Weights of a small GPT-style language model, trained from scratch on English Wikipedia: rotary positions, 144M tokens.
Each number is 50 + 12 x the weight over its row's rms, rounded and kept within 0 to 99. Layers, rows and columns count from 0. The size before them is the row's rms in percent of the matrix's.

# layer 5 MLP up, 256x64, rms 0.118, rows 186-240, columns 0-63
103:35 41 48 44 62 54 36 46 48 58 65 22 51 50 50 45 34 58 91 43 42 47 69 52 30 53 39 45 42 36 64 44 36 66 55 59 47 53 62 36 64 49 44 39 71 56 34 46 54 54 57 27 52 65 42 62 31 57 41 58 62 51 43 50
107:51 44 49 70 31 62 39 51 59 54 61 55 52 44 63 40 51 47 47 37 47 69 44 64 62 31 38 77 48 63 37 41 61 54 25 22 46 47 57 46 49 33 64 63 61 50 53 43 61 52 33 62 52 60 72 59 54 28 71 40 60 52 51 39
087:54 32 52 60 33 45 41 61 36 46 56 41 61 33 73 50 49 53 60 70 54 66 49 44 42 39 38 63 29 56 64 50 43 49 45 57 38 81 49 70 28 58 36 51 38 55 46 54 68 50 51 55 70 69 41 52 30 62 56 52 69 38 40 55
097:42 55 79 45 76 35 49 47 62 36 39 29 42 69 53 58 38 47 45 47 57 46 41 45 44 38 34 41 37 24 45 52 48 60 56 48 46 42 56 45 63 37 41 48 71 68 61 44 45 58 58 39 60 60 59 69 65 48 58 45 35 48 82 59
095:51 57 40 50 69 30 39 54 49 45 55 48 47 44 25 59 44 61 33 21 60 32 68 49 30 22 41 56 54 60 50 63 54 56 50 39 50 54 42 41 42 55 52 42 54 42 57 35 62 49 35 40 69 48 78 69 55 57 61 52 52 69 59 68
105:47 61 54 47 42 70 54 43 29 46 57 47 37 66 45 47 57 60 24 46 70 66 76 45 42 44 46 32 53 50 69 63 24 36 39 48 51 26 50 45 41 47 42 49 58 55 49 57 55 34 43 46 50 68 56 55 62 46 54 69 29 45 77 53
088:71 36 60 43 65 46 56 77 52 33 37 40 45 50 55 30 57 57 58 49 52 59 47 32 44 53 68 50 53 59 32 38 60 58 49 59 47 31 65 29 44 38 44 64 54 37 44 56 37 61 34 72 74 42 51 60 51 33 39 46 49 39 76 50
099:54 66 34 65 56 39 45 55 67 33 56 36 31 34 55 37 62 62 34 59 31 54 36 48 27 52 48 54 66 57 53 53 45 55 65 51 40 40 61 49 40 65 19 58 47 64 61 56 50 47 63 46 42 26 66 51 44 62 55 55 51 34 76 57
094:51 38 44 51 53 66 50 63 77 57 50 51 52 45 27 31 62 61 66 56 42 57 54 55 59 50 57 40 48 51 56 50 44 65 44 58 50 67 49 53 30 56 62 51 34 20 45 54 30 68 31 43 55 47 76 29 43 53 60 53 25 42 32 57
099:44 60 52 48 63 59 64 41 58 28 48 55 43 35 56 33 25 57 65 50 51 58 43 53 54 46 62 61 53 34 36 52 69 58 68 58 29 60 60 49 50 42 38 46 64 36 28 68 59 69 67 39 51 35 36 68 27 49 59 42 43 46 46 66
084:41 51 55 41 64 43 69 26 49 46 44 24 64 33 35 43 38 73 61 49 38 59 60 60 53 52 53 65 54 49 34 52 70 49 75 41 42 55 46 25 64 45 60 34 64 44 49 52 44 41 47 49 43 47 48 34 22 36 54 66 50 44 59 61
099:67 30 34 49 51 63 37 40 55 44 53 65 29 79 36 70 46 35 73 55 50 37 47 40 29 58 53 53 50 48 27 57 44 59 48 35 60 38 45 39 46 64 66 66 43 46 50 52 44 47 59 55 59 52 59 61 62 65 45 37 27 44 72 50
098:53 60 53 27 36 61 56 68 44 67 41 28 46 36 51 49 38 79 62 33 53 50 60 55 61 31 25 66 48 42 53 30 67 56 63 56 36 50 63 43 40 47 57 50 55 68 47 44 51 57 41 54 48 53 49 43 35 51 61 66 74 53 30 59
092:40 41 42 45 56 59 70 42 61 62 27 54 35 29 47 54 56 64 51 56 26 33 43 60 54 64 61 50 57 51 75 19 59 54 51 59 47 33 50 55 42 63 41 60 64 63 39 55 58 61 39 34 44 46 31 58 51 49 44 54 28 70 50 34
100:46 51 34 59 42 36 50 43 56 66 63 47 46 29 71 30 60 43 26 65 52 62 58 73 37 54 48 48 55 47 54 57 41 46 51 60 37 29 77 53 59 47 43 49 57 62 62 63 40 60 32 61 69 51 36 32 27 55 64 62 60 41 52 55
091:58 40 35 40 41 47 35 52 68 38 44 53 49 49 66 43 53 70 50 47 53 66 41 48 66 68 67 65 54 30 70 44 59 27 53 15 66 46 58 39 45 53 60 68 49 46 45 62 64 27 52 25 36 64 52 53 48 49 59 55 55 48 48 53
084:54 42 70 68 36 44 32 43 50 32 60 62 63 55 62 60 31 49 39 63 43 48 68 70 36 41 37 58 54 46 53 36 47 54 58 51 57 40 51 64 48 68 32 57 32 79 38 68 37 54 43 46 63 40 56 44 53 72 40 53 46 41 38 70
094:66 47 18 48 48 59 53 57 22 52 60 62 64 53 38 66 37 59 69 57 35 68 56 59 43 47 53 43 61 51 58 59 37 39 51 36 27 47 48 43 37 42 63 44 72 36 49 70 37 44 60 48 37 49 52 44 28 48 54 34 58 64 50 33
109:52 47 51 44 40 53 64 40 28 69 73 29 42 30 49 61 64 76 53 66 46 55 39 59 48 46 61 46 65 56 41 45 57 51 36 72 45 32 50 32 38 51 23 54 65 71 40 39 53 66 47 51 39 49 45 45 47 52 42 59 71 37 44 44
100:43 45 68 43 34 34 42 49 51 66 54 37 48 60 23 49 41 72 42 32 44 74 30 61 50 40 51 50 65 39 53 57 61 50 68 51 60 44 44 35 52 56 50 46 52 70 29 37 46 52 56 35 57 45 41 53 54 71 58 60 46 78 43 30
100:48 47 65 66 63 69 56 48 48 57 47 52 42 35 73 41 73 54 49 48 47 43 50 51 37 60 54 50 62 52 64 56 64 29 21 48 43 42 33 24 68 56 30 54 62 37 47 65 34 39 22 44 62 38 32 47 51 46 58 54 49 45 59 58
102:62 20 61 65 50 38 72 65 58 52 39 51 55 38 52 33 65 52 55 50 37 79 37 57 44 49 69 50 54 42 49 46 57 24 33 48 28 56 39 36 47 47 55 51 56 67 37 52 38 35 52 53 71 46 47 47 33 44 37 66 56 61 64 51
098:75 45 58 48 67 62 43 43 52 51 37 27 59 36 45 39 54 45 66 69 47 45 68 57 42 54 47 57 53 46 22 52 45 46 67 72 56 50 28 54 22 67 42 43 61 29 43 58 59 33 43 40 42 57 59 63 44 40 67 54 49 63 49 59
115:80 66 50 69 63 27 34 34 46 50 41 49 54 66 41 59 39 56 52 45 41 68 54 48 55 44 60 38 37 36 54 50 59 52 41 52 35 57 42 72 58 54 58 50 41 24 60 75 33 43 44 41 57 60 69 45 55 39 56 31 55 45 30 59
108:58 61 55 66 57 30 37 33 23 39 62 51 41 34 33 63 54 55 41 42 59 60 28 75 52 45 31 60 35 33 70 36 68 47 56 49 46 63 67 45 46 45 35 43 48 66 44 55 63 43 52 48 53 49 68 70 56 38 62 55 57 50 59 46
095:51 22 65 50 60 55 44 46 36 70 52 55 49 49 84 43 46 46 68 47 44 74 46 49 52 47 61 28 60 53 67 19 51 54 34 36 37 58 42 44 43 49 47 48 66 52 46 56 41 50 47 34 50 67 50 69 50 33 59 37 55 50 37 32
098:61 40 34 60 41 43 52 54 52 50 32 36 35 41 57 36 49 51 65 67 68 43 30 69 34 51 47 65 51 43 61 66 45 48 66 64 59 62 56 31 35 49 54 39 48 58 51 76 43 37 35 38 47 32 57 53 58 51 66 57 45 64 56 17
096:66 61 77 21 40 36 62 70 49 53 51 39 49 39 21 60 66 40 55 51 42 60 61 50 35 47 48 41 60 30 64 41 49 63 63 55 51 31 50 29 48 46 37 49 62 49 52 45 54 43 52 51 53 67 68 68 44 53 60 35 47 30 39 56
089:57 52 63 68 66 51 57 56 34 33 52 63 45 45 52 37 52 40 40 62 65 46 53 35 40 68 50 51 22 30 54 71 59 52 65 38 50 50 37 47 38 64 29 44 38 48 53 58 41 48 67 37 45 72 47 63 29 53 55 54 46 45 74 73
094:31 49 58 60 35 63 37 55 60 64 39 45 65 50 38 70 34 60 41 38 49 35 51 64 56 44 41 37 41 38 76 24 50 57 38 53 30 67 51 45 61 66 75 40 31 45 52 49 45 56 36 56 78 55 49 50 55 49 56 42 38 61 55 57
103:38 43 32 50 44 44 45 41 27 56 65 52 27 36 55 69 27 62 47 77 53 77 26 61 33 49 57 54 59 60 47 67 40 61 49 47 59 35 40 58 41 50 46 36 50 44 37 53 43 56 33 69 66 58 45 55 59 44 58 49 51 67 41 58
098:66 53 43 42 36 44 60 48 61 18 59 49 49 39 57 41 60 58 48 38 51 40 48 65 22 58 40 56 80 50 55 55 58 48 48 80 30 57 37 60 51 67 56 42 51 39 42 65 52 45 56 45 29 44 35 33 52 63 36 62 54 60 66 57
106:62 56 40 65 56 47 31 35 44 18 55 51 35 44 57 59 52 34 58 59 45 42 52 15 52 47 56 47 49 30 74 72 54 53 42 79 50 30 37 55 47 50 44 49 56 51 39 54 52 67 55 68 59 45 55 42 41 48 50 49 39 62 69 55
096:61 62 58 54 90 64 66 59 52 30 60 55 35 51 45 53 63 40 55 51 47 41 52 52 51 61 60 40 63 37 49 53 63 39 53 49 42 65 48 34 44 43 34 55 59 22 53 39 33 34 47 37 51 63 54 48 30 59 50 78 34 42 51 41
101:55 49 47 69 57 41 50 53 37 33 56 55 43 55 61 51 51 40 39 72 41 81 58 45 52 30 43 53 49 55 65 24 59 40 36 66 51 49 45 50 24 38 57 49 31 46 40 65 38 43 32 63 63 35 53 45 60 44 66 49 80 50 53 45
092:67 70 42 71 47 50 52 55 52 42 45 34 57 47 61 65 52 31 57 24 51 67 81 28 65 44 60 45 56 55 51 65 45 38 41 66 38 48 56 80 33 48 51 57 62 41 35 57 38 47 41 41 43 39 48 62 53 47 43 52 52 40 28 56
097:49 31 42 57 37 51 58 51 40 40 51 27 47 52 64 37 37 48 60 49 46 49 43 32 51 52 46 52 65 50 77 49 51 50 61 41 57 40 62 53 29 65 87 55 49 46 40 65 43 52 40 70 59 41 62 72 48 59 54 23 64 57 53 30
106:47 29 38 48 65 49 75 60 48 62 57 67 49 64 55 44 64 54 60 42 43 63 57 73 42 39 64 36 63 34 56 43 49 46 46 68 50 40 45 52 35 43 50 57 78 53 41 53 55 42 27 40 25 50 51 31 45 44 36 72 53 26 47 49
097:52 55 64 62 61 41 33 38 58 53 58 39 36 33 55 29 19 57 54 43 71 65 40 41 49 55 41 56 46 55 39 68 69 42 41 54 43 75 56 52 34 44 55 39 49 59 26 56 37 71 47 58 59 50 33 67 69 41 58 45 55 53 62 45
083:50 47 62 58 77 54 37 62 42 48 48 43 59 55 51 47 49 57 48 67 49 47 43 53 50 24 46 57 63 33 73 33 27 45 43 69 53 53 63 22 40 78 60 43 49 43 53 60 34 34 46 76 49 61 33 51 54 55 51 33 56 51 59 42
088:46 71 55 44 58 64 35 53 28 44 61 36 21 46 63 37 34 51 41 47 60 56 40 80 45 55 54 68 61 36 52 71 59 48 67 54 47 38 55 53 72 49 39 30 69 52 72 45 57 49 39 47 72 48 42 47 48 46 43 44 40 46 51 59
107:36 87 64 54 57 44 54 33 45 36 52 65 30 53 37 77 40 55 48 49 62 50 28 43 28 44 66 62 48 56 53 39 62 72 42 59 33 46 52 51 44 58 35 64 54 58 36 74 44 40 56 45 54 47 46 39 45 65 41 40 43 54 61 49
096:80 61 38 57 55 62 65 49 54 53 48 55 65 57 43 51 47 31 59 60 42 44 65 41 56 74 40 61 54 33 37 37 52 34 33 44 15 56 58 44 41 56 64 49 81 45 31 52 71 49 42 56 58 52 50 32 39 43 44 44 46 48 48 48
107:51 36 37 54 51 33 49 58 44 65 40 60 73 55 51 59 36 60 55 49 47 49 50 34 58 61 53 55 33 44 40 59 68 42 74 68 22 48 31 52 63 45 85 35 54 37 59 53 44 44 59 43 65 69 57 50 42 44 46 26 42 48 45 48
101:45 50 59 39 47 57 59 57 36 10 54 76 48 60 49 51 50 58 50 53 54 44 38 76 42 40 36 50 44 47 46 51 42 54 48 38 41 57 37 49 35 67 53 40 52 56 53 66 71 50 39 60 44 42 46 67 43 51 87 53 30 69 49 61
077:47 40 52 76 46 41 50 59 59 21 41 31 55 43 76 51 32 39 33 49 50 51 62 54 26 47 46 51 60 33 37 35 63 42 62 50 48 47 69 58 43 51 58 61 51 61 59 48 70 26 52 34 55 71 59 59 67 46 66 54 56 39 56 52
111:64 49 73 43 56 55 57 28 40 55 37 80 37 58 45 43 53 66 56 31 45 39 71 47 59 57 53 57 48 49 29 44 67 48 60 41 56 46 49 64 45 69 63 46 54 35 49 39 62 45 39 48 54 44 68 69 48 37 46 20 37 52 60 30
118:52 49 47 42 40 49 64 54 62 46 68 56 58 50 60 45 61 46 59 33 38 59 30 50 40 58 50 77 49 66 65 48 42 30 44 42 53 27 44 74 42 53 32 68 49 79 49 42 53 36 42 45 57 40 69 63 55 49 64 56 36 29 32 47
104:49 37 57 38 59 42 69 27 53 30 67 44 61 48 27 23 52 67 64 42 45 45 64 45 39 52 58 52 62 61 37 37 56 58 59 57 45 40 41 15 57 58 55 40 61 54 46 29 44 34 51 55 66 47 71 45 57 54 57 47 69 48 50 49
112:38 56 42 38 38 40 44 62 55 53 38 48 41 30 67 52 24 58 65 45 45 66 59 53 45 55 31 57 43 54 51 54 57 53 40 80 39 72 53 80 37 38 48 29 63 37 43 39 56 58 69 68 54 40 41 44 44 51 52 54 62 58 45 29
093:56 47 46 57 59 42 45 44 31 67 59 48 32 68 72 49 45 50 61 19 47 58 56 62 59 36 40 47 42 42 65 47 53 61 52 40 31 59 55 61 55 52 31 76 40 55 27 46 63 62 38 36 47 55 58 51 44 49 33 43 74 35 70 43
101:61 39 41 40 47 59 55 61 50 73 51 26 31 47 53 43 53 63 57 71 47 55 61 32 39 59 65 48 39 60 48 76 49 58 49 47 48 16 40 21 31 51 39 44 49 56 45 66 51 53 61 41 40 65 45 60 43 73 48 57 63 45 53 50
115:42 51 35 49 54 50 55 66 51 72 56 73 70 43 24 53 44 71 44 23 51 59 46 42 54 50 32 73 65 47 33 49 42 55 63 51 53 48 44 31 69 60 49 27 56 51 49 29 43 56 45 30 59 50 53 43 62 59 47 73 49 44 45 40
097:61 43 61 62 65 54 53 45 47 47 87 61 66 41 25 55 68 49 33 47 45 51 65 34 59 49 36 39 52 37 58 56 69 54 35 65 52 44 44 61 37 47 27 49 36 34 31 47 33 53 42 58 62 54 64 38 47 59 28 51 52 50 61 55
093:30 57 42 41 40 31 52 62 78 53 51 75 64 60 32 55 51 54 46 38 37 40 66 60 76 52 47 59 49 54 63 43 36 38 46 60 44 30 68 31 60 53 44 42 65 31 41 53 48 79 39 62 53 45 56 46 44 61 52 64 42 57 44 46
# layer 5 MLP down (transposed), 256x64, rms 0.118, rows 186-239, columns 0-63
099:36 58 43 43 45 58 57 59 50 57 29 71 55 62 64 59 70 51 42 43 43 63 39 35 55 55 58 36 71 53 51 66 43 46 48 45 35 34 46 73 56 49 47 37 23 47 48 37 35 69 27 63 59 49 74 52 62 48 61 34 41 33 45 58
100:33 55 32 26 42 35 52 37 57 59 35 43 59 55 51 55 56 42 53 52 41 53 73 32 25 60 62 44 51 15 65 59 37 65 63 72 53 59 27 64 49 54 54 54 53 49 48 45 67 62 40 58 47 40 44 55 41 65 59 56 52 44 58 66
084:40 41 62 54 62 65 62 46 74 38 33 42 53 43 54 49 50 41 41 40 61 34 42 43 37 34 54 55 53 26 49 63 70 46 40 42 55 50 76 50 58 54 60 73 47 52 64 50 38 29 46 48 50 44 51 54 68 45 62 55 12 53 68 42
109:31 61 40 54 38 55 49 51 50 66 43 40 37 33 48 56 62 54 70 73 22 62 39 54 49 37 73 54 41 66 57 51 64 45 37 55 42 50 36 49 76 56 56 49 31 45 55 54 35 35 56 67 67 40 32 64 55 62 54 66 54 41 36 47
101:49 46 54 48 74 49 33 51 49 45 62 56 63 42 46 60 63 37 48 70 43 74 40 33 68 43 44 25 46 67 62 67 43 30 44 52 46 50 37 54 63 27 45 47 47 51 67 47 66 34 64 59 47 39 24 42 44 48 57 48 76 47 59 43
121:55 58 67 60 50 56 51 64 43 63 62 63 67 55 35 38 30 56 46 46 41 48 46 34 42 28 41 70 47 54 48 50 52 54 43 40 57 66 64 42 61 63 59 37 27 47 53 47 35 56 62 44 32 69 55 37 49 65 28 45 86 63 56 55
097:34 73 42 55 30 57 52 37 50 52 57 30 62 27 38 48 43 52 60 42 46 50 41 65 48 53 37 43 43 54 58 60 32 41 46 18 64 44 75 69 76 44 55 46 55 51 61 35 65 47 48 56 36 54 49 49 50 35 46 74 54 54 62 63
086:59 58 50 50 53 56 42 59 42 53 38 50 57 27 60 49 33 46 48 36 67 50 50 31 46 61 37 44 44 53 53 44 43 85 40 60 53 56 37 28 30 41 38 58 42 54 37 46 70 28 63 59 70 25 53 51 53 53 47 52 73 31 61 58
119:49 61 67 46 49 30 33 36 39 74 39 41 57 54 52 56 46 38 55 38 41 56 53 37 64 57 30 49 50 34 72 44 52 43 33 67 48 41 28 39 76 50 63 56 40 71 49 36 38 38 71 56 60 47 40 54 55 65 45 37 56 31 60 46
109:48 54 54 47 52 43 29 55 38 57 50 32 48 58 48 61 73 63 48 43 39 68 40 38 52 32 22 34 54 73 41 46 43 37 46 51 56 51 39 42 44 51 69 46 56 44 65 64 49 36 29 73 62 60 48 34 79 45 57 40 54 54 55 31
077:54 55 45 35 42 53 38 32 54 55 53 71 28 58 50 60 50 44 54 67 45 59 42 33 38 57 41 47 37 70 68 47 33 46 42 60 77 29 56 72 41 39 52 77 44 51 55 46 38 35 65 55 61 59 63 53 66 64 42 53 58 34 56 39
105:77 62 50 60 70 58 51 66 51 50 33 55 58 54 40 48 42 30 68 42 41 61 36 43 46 45 31 42 45 49 51 75 64 41 64 53 53 39 61 33 68 36 55 33 54 72 62 26 42 58 47 46 37 45 52 36 41 45 64 46 70 53 50 68
083:45 70 47 53 49 29 23 36 52 51 37 52 55 48 38 49 21 46 44 60 58 51 42 36 51 54 65 42 46 80 53 48 54 70 35 57 48 51 45 50 70 69 41 63 37 61 61 58 48 51 52 40 61 47 25 39 53 44 67 29 54 39 47 69
103:49 42 78 35 38 32 51 64 47 33 48 56 39 62 52 27 55 45 50 28 66 79 50 38 59 42 54 45 55 63 34 45 57 66 43 33 37 50 59 46 45 84 45 47 40 58 53 53 59 30 66 53 54 55 54 41 34 38 46 45 47 54 38 46
094:57 47 58 39 63 37 54 47 66 54 49 45 60 55 37 80 53 22 62 47 60 59 46 43 27 43 54 47 44 31 46 44 66 64 45 55 53 51 24 40 33 51 55 60 55 41 43 21 64 61 53 32 41 68 60 66 72 45 37 44 53 39 49 45
093:39 42 50 61 59 42 54 43 50 43 45 59 54 65 43 62 67 39 50 42 49 57 69 74 12 58 66 56 57 52 41 68 21 63 34 55 60 49 41 38 37 28 60 69 47 42 47 63 42 45 44 59 55 49 42 52 72 41 59 47 50 40 37 40
081:44 54 54 53 51 62 51 42 65 53 33 30 35 38 34 38 40 38 65 57 44 46 54 53 67 55 63 67 43 49 62 58 74 54 52 42 67 47 66 40 61 28 37 51 67 28 40 23 53 54 45 47 63 50 55 48 47 19 35 44 59 53 64 61
095:50 63 79 45 37 51 40 43 52 38 48 43 29 50 41 51 38 41 69 58 52 41 42 49 66 50 34 78 61 33 38 57 39 63 33 45 61 49 66 55 48 58 59 43 41 55 35 67 46 49 43 56 65 56 63 52 50 60 45 55 27 20 54 73
102:71 32 57 67 44 40 57 45 76 48 44 56 48 73 59 42 42 38 43 47 59 51 52 50 66 57 30 61 59 41 37 37 53 35 63 40 24 61 32 62 64 41 76 35 47 33 47 33 58 46 49 58 69 58 61 50 45 46 58 46 39 62 53 55
089:52 61 42 65 66 50 68 61 40 49 40 56 66 32 55 52 63 30 51 34 57 19 73 38 37 52 64 51 34 54 56 66 40 47 40 61 47 54 54 63 50 43 49 61 36 39 67 49 44 35 40 62 55 54 37 32 35 29 50 50 61 30 64 58
112:46 65 40 47 70 59 41 61 51 58 49 47 54 47 40 46 42 54 63 66 49 54 71 37 67 43 59 48 40 64 43 37 36 42 39 63 41 65 46 48 23 70 51 44 47 41 62 73 72 54 54 46 27 61 32 37 28 49 52 50 74 55 52 67
103:55 77 64 58 62 36 25 35 46 53 56 40 47 26 57 45 47 62 43 48 53 58 66 67 55 54 62 67 41 47 53 38 38 60 69 36 34 76 65 47 63 38 32 71 45 56 47 35 67 53 50 64 43 39 54 45 54 32 47 56 40 42 38 52
091:68 47 43 36 44 71 27 54 62 42 54 49 58 35 37 42 34 51 28 69 39 49 46 39 46 41 68 62 53 55 27 60 63 60 64 44 44 77 40 43 26 62 56 35 53 63 62 47 44 27 49 34 48 54 39 64 56 47 64 37 46 55 54 50
106:35 45 47 31 59 47 51 31 49 53 56 73 62 57 24 45 49 54 59 43 50 37 46 41 63 60 54 43 69 46 68 59 39 61 39 60 66 34 62 51 38 30 50 59 39 66 58 51 54 54 91 49 63 50 63 43 50 34 53 28 43 54 57 50
107:55 54 30 43 40 48 33 61 57 58 46 63 61 60 58 38 33 39 64 64 34 35 64 34 43 68 68 49 70 49 50 70 58 60 35 27 44 62 41 44 59 59 62 53 52 46 56 37 26 43 48 76 52 38 35 58 51 62 41 63 42 56 39 63
098:57 49 67 50 45 58 45 52 38 49 70 45 61 40 44 71 54 51 41 22 52 37 54 40 37 62 46 60 55 60 56 36 52 48 49 47 69 58 52 53 30 24 48 27 74 65 49 46 40 42 64 30 52 56 49 38 29 63 63 55 34 46 26 59
093:43 38 49 51 38 27 51 34 28 63 53 70 45 67 62 54 44 45 46 31 49 57 51 56 50 63 41 49 20 61 50 35 54 78 54 30 50 56 57 44 45 66 68 53 45 57 59 29 58 55 35 39 64 65 71 55 59 50 53 33 59 46 37 52
100:49 60 28 33 46 44 38 55 63 50 65 54 70 53 51 52 53 40 48 62 63 59 42 61 49 63 64 32 42 58 52 37 51 41 61 36 31 61 28 41 70 47 63 53 57 68 62 42 43 64 54 48 69 45 28 40 67 38 41 36 41 49 23 66
085:24 57 54 47 35 31 31 48 49 52 54 58 80 44 28 31 43 46 66 48 39 61 42 63 64 33 44 63 68 48 39 47 49 61 35 48 55 52 34 37 58 60 64 32 65 61 42 37 34 61 46 74 52 53 45 60 56 56 42 45 41 53 49 63
105:52 40 38 37 34 41 42 51 38 56 57 75 53 61 46 44 60 57 63 59 46 64 40 54 41 42 60 74 48 39 42 82 46 33 64 37 39 50 49 50 66 47 49 73 49 57 49 68 60 42 71 44 55 55 51 53 60 61 28 53 51 25 48 25
097:62 37 56 55 53 53 62 49 56 42 42 42 55 31 30 53 75 39 50 46 36 34 39 48 61 48 70 39 41 56 41 70 49 44 48 39 53 64 79 48 38 60 65 59 30 42 40 61 59 37 44 46 34 55 57 54 45 59 65 64 21 35 65 38
096:50 29 66 44 57 53 39 55 33 82 49 68 51 38 57 54 31 47 58 40 42 47 45 44 47 28 35 94 42 62 49 58 53 42 64 54 47 60 44 45 40 52 61 48 53 64 46 56 58 46 53 59 47 58 63 36 31 47 46 49 59 50 35 74
106:47 60 41 41 35 32 57 64 57 80 43 66 54 45 41 56 51 60 54 45 44 68 38 61 37 51 51 72 41 59 24 67 47 41 52 39 51 47 39 48 47 31 42 44 71 61 68 64 45 32 55 42 55 46 51 58 68 34 32 53 50 57 33 29
091:48 46 36 40 59 64 32 62 51 64 66 55 39 66 50 83 55 51 28 58 49 56 36 67 48 55 45 70 40 43 46 60 64 52 54 63 53 52 32 48 46 49 62 56 39 20 44 35 36 59 39 54 40 60 70 58 41 55 33 38 59 68 49 59
102:50 45 53 45 50 75 54 52 54 38 13 66 52 52 39 42 56 57 59 50 49 51 53 42 31 41 53 67 51 46 46 69 40 60 70 52 46 34 48 55 27 49 26 53 46 44 81 55 53 45 47 61 44 65 60 75 32 53 39 54 36 55 34 53
095:42 52 49 71 41 50 55 57 59 53 52 52 50 28 46 50 46 57 61 54 52 21 35 47 46 73 45 56 57 34 60 47 50 33 58 54 48 46 61 35 43 70 33 67 74 53 77 59 53 46 39 46 38 50 66 34 50 24 43 38 73 37 39 53
095:73 32 41 51 53 74 39 58 84 52 43 56 50 63 36 69 52 33 49 52 30 53 64 19 57 50 42 52 40 56 56 41 45 51 48 47 56 46 59 42 72 53 41 21 34 38 52 54 52 50 54 50 65 54 47 58 51 51 40 34 65 67 49 42
123:64 38 34 44 47 58 60 49 53 55 28 57 60 57 61 60 47 56 46 51 59 74 45 71 46 57 33 36 52 41 53 45 58 47 43 64 67 34 57 52 42 52 44 64 37 44 65 44 37 69 52 30 23 29 41 39 72 73 59 43 44 40 32 55
089:48 53 52 41 41 38 58 57 37 45 28 59 62 75 54 63 68 49 46 28 29 48 37 52 58 50 58 52 63 40 62 59 41 64 60 67 47 28 41 36 66 52 27 66 68 48 58 37 57 40 54 42 50 55 46 30 24 38 36 50 57 44 36 55
084:62 55 47 35 37 54 45 60 30 59 29 40 27 43 44 58 40 65 69 32 69 52 54 53 61 72 49 56 52 51 56 66 36 48 49 35 48 57 41 30 45 60 44 38 55 46 57 68 58 41 57 51 16 70 57 50 38 49 41 39 45 51 73 48
082:45 46 50 60 42 40 25 48 61 54 63 63 67 53 47 72 67 59 55 53 53 66 50 17 51 45 36 54 37 68 39 50 50 41 25 59 58 63 34 50 37 44 53 61 37 55 23 51 37 44 56 33 41 75 56 39 55 63 41 57 53 49 49 36
093:46 48 58 37 68 36 60 49 48 54 35 49 43 65 65 46 40 52 24 56 19 48 54 61 49 39 55 52 59 36 55 46 40 45 42 59 57 52 48 42 33 47 79 35 60 34 60 30 46 68 41 54 45 55 72 58 43 39 64 46 65 57 26 71
091:29 45 64 35 33 43 46 33 49 56 57 54 47 77 44 45 38 75 48 46 49 46 67 76 44 51 37 39 36 44 26 61 54 44 62 69 82 42 59 47 40 42 57 50 43 47 68 56 46 38 67 43 42 48 52 53 54 50 52 34 48 70 50 54
098:48 60 62 56 49 53 61 53 52 36 66 46 22 51 53 37 49 37 32 43 63 63 56 62 38 55 44 53 59 57 61 44 37 35 18 55 69 31 58 32 45 66 30 56 57 76 39 51 57 43 41 64 37 39 41 56 51 69 47 55 57 56 63 33
102:46 42 47 44 48 49 42 43 66 60 64 43 54 51 54 19 60 64 44 35 57 63 59 42 63 61 60 38 22 74 39 50 35 59 64 59 48 54 72 39 42 48 69 44 45 59 67 46 43 54 53 25 46 64 59 47 65 34 52 34 53 37 65 35
087:35 59 36 32 64 58 37 60 53 53 54 30 33 61 53 50 38 54 68 50 39 60 35 60 61 26 46 40 65 57 68 66 52 38 56 52 39 59 56 38 73 53 30 54 12 52 52 38 54 58 56 64 59 63 58 55 41 53 34 54 63 39 49 51
106:52 51 55 40 66 39 45 62 39 39 59 21 42 50 54 59 57 71 43 58 50 50 60 51 46 64 54 32 40 37 72 46 47 50 32 46 56 35 61 76 37 53 70 69 51 49 50 60 52 38 37 49 35 54 68 41 42 66 50 63 61 43 26 75
112:63 52 56 45 56 67 51 39 70 53 36 33 26 52 69 69 54 50 59 50 63 27 72 52 41 40 49 50 69 35 25 40 40 50 55 53 63 38 36 50 50 60 36 48 59 30 75 48 45 53 61 41 55 66 44 49 45 54 47 31 45 54 73 55
110:58 45 47 56 46 62 46 66 41 48 37 45 31 53 62 51 40 42 38 63 33 76 32 43 49 49 56 44 37 46 69 62 41 37 38 52 50 48 49 99 40 55 50 69 29 51 46 59 47 53 51 70 39 55 39 67 36 51 44 55 41 42 57 47
109:62 50 43 71 65 34 48 51 51 46 42 52 49 66 35 44 45 38 73 35 83 43 61 62 48 38 40 72 64 32 46 43 50 43 62 40 62 47 50 42 61 65 44 59 62 68 50 31 65 30 48 53 47 36 46 55 41 49 43 32 47 46 35 72
091:48 47 58 46 42 66 62 72 55 46 58 48 41 28 47 31 45 65 41 45 70 41 51 35 68 75 54 49 43 48 35 76 41 40 49 64 50 41 47 44 54 44 61 31 55 39 63 48 39 43 81 44 56 21 63 46 65 47 54 52 45 66 47 59
105:26 51 36 60 37 46 44 72 69 50 57 52 57 40 44 50 38 60 40 77 42 51 42 53 33 70 51 58 36 56 54 53 64 62 56 36 46 69 69 60 39 33 54 72 57 55 29 61 57 54 57 61 53 40 43 39 72 43 36 30 43 47 37 46
106:67 51 58 41 55 53 60 32 65 32 37 29 34 55 54 63 43 43 48 61 39 39 46 54 47 39 58 25 45 55 64 41 60 48 41 62 33 58 47 83 15 44 57 39 45 54 52 63 46 58 54 49 50 45 55 58 46 61 57 22 60 67 57 43
100:55 51 38 57 41 42 38 53 48 60 17 67 42 43 65 58 21 65 68 46 38 60 35 50 50 31 57 69 49 45 43 51 30 43 42 56 40 46 42 53 69 36 70 37 52 60 53 65 45 47 52 47 52 81 33 59 60 53 56 61 53 64 57 46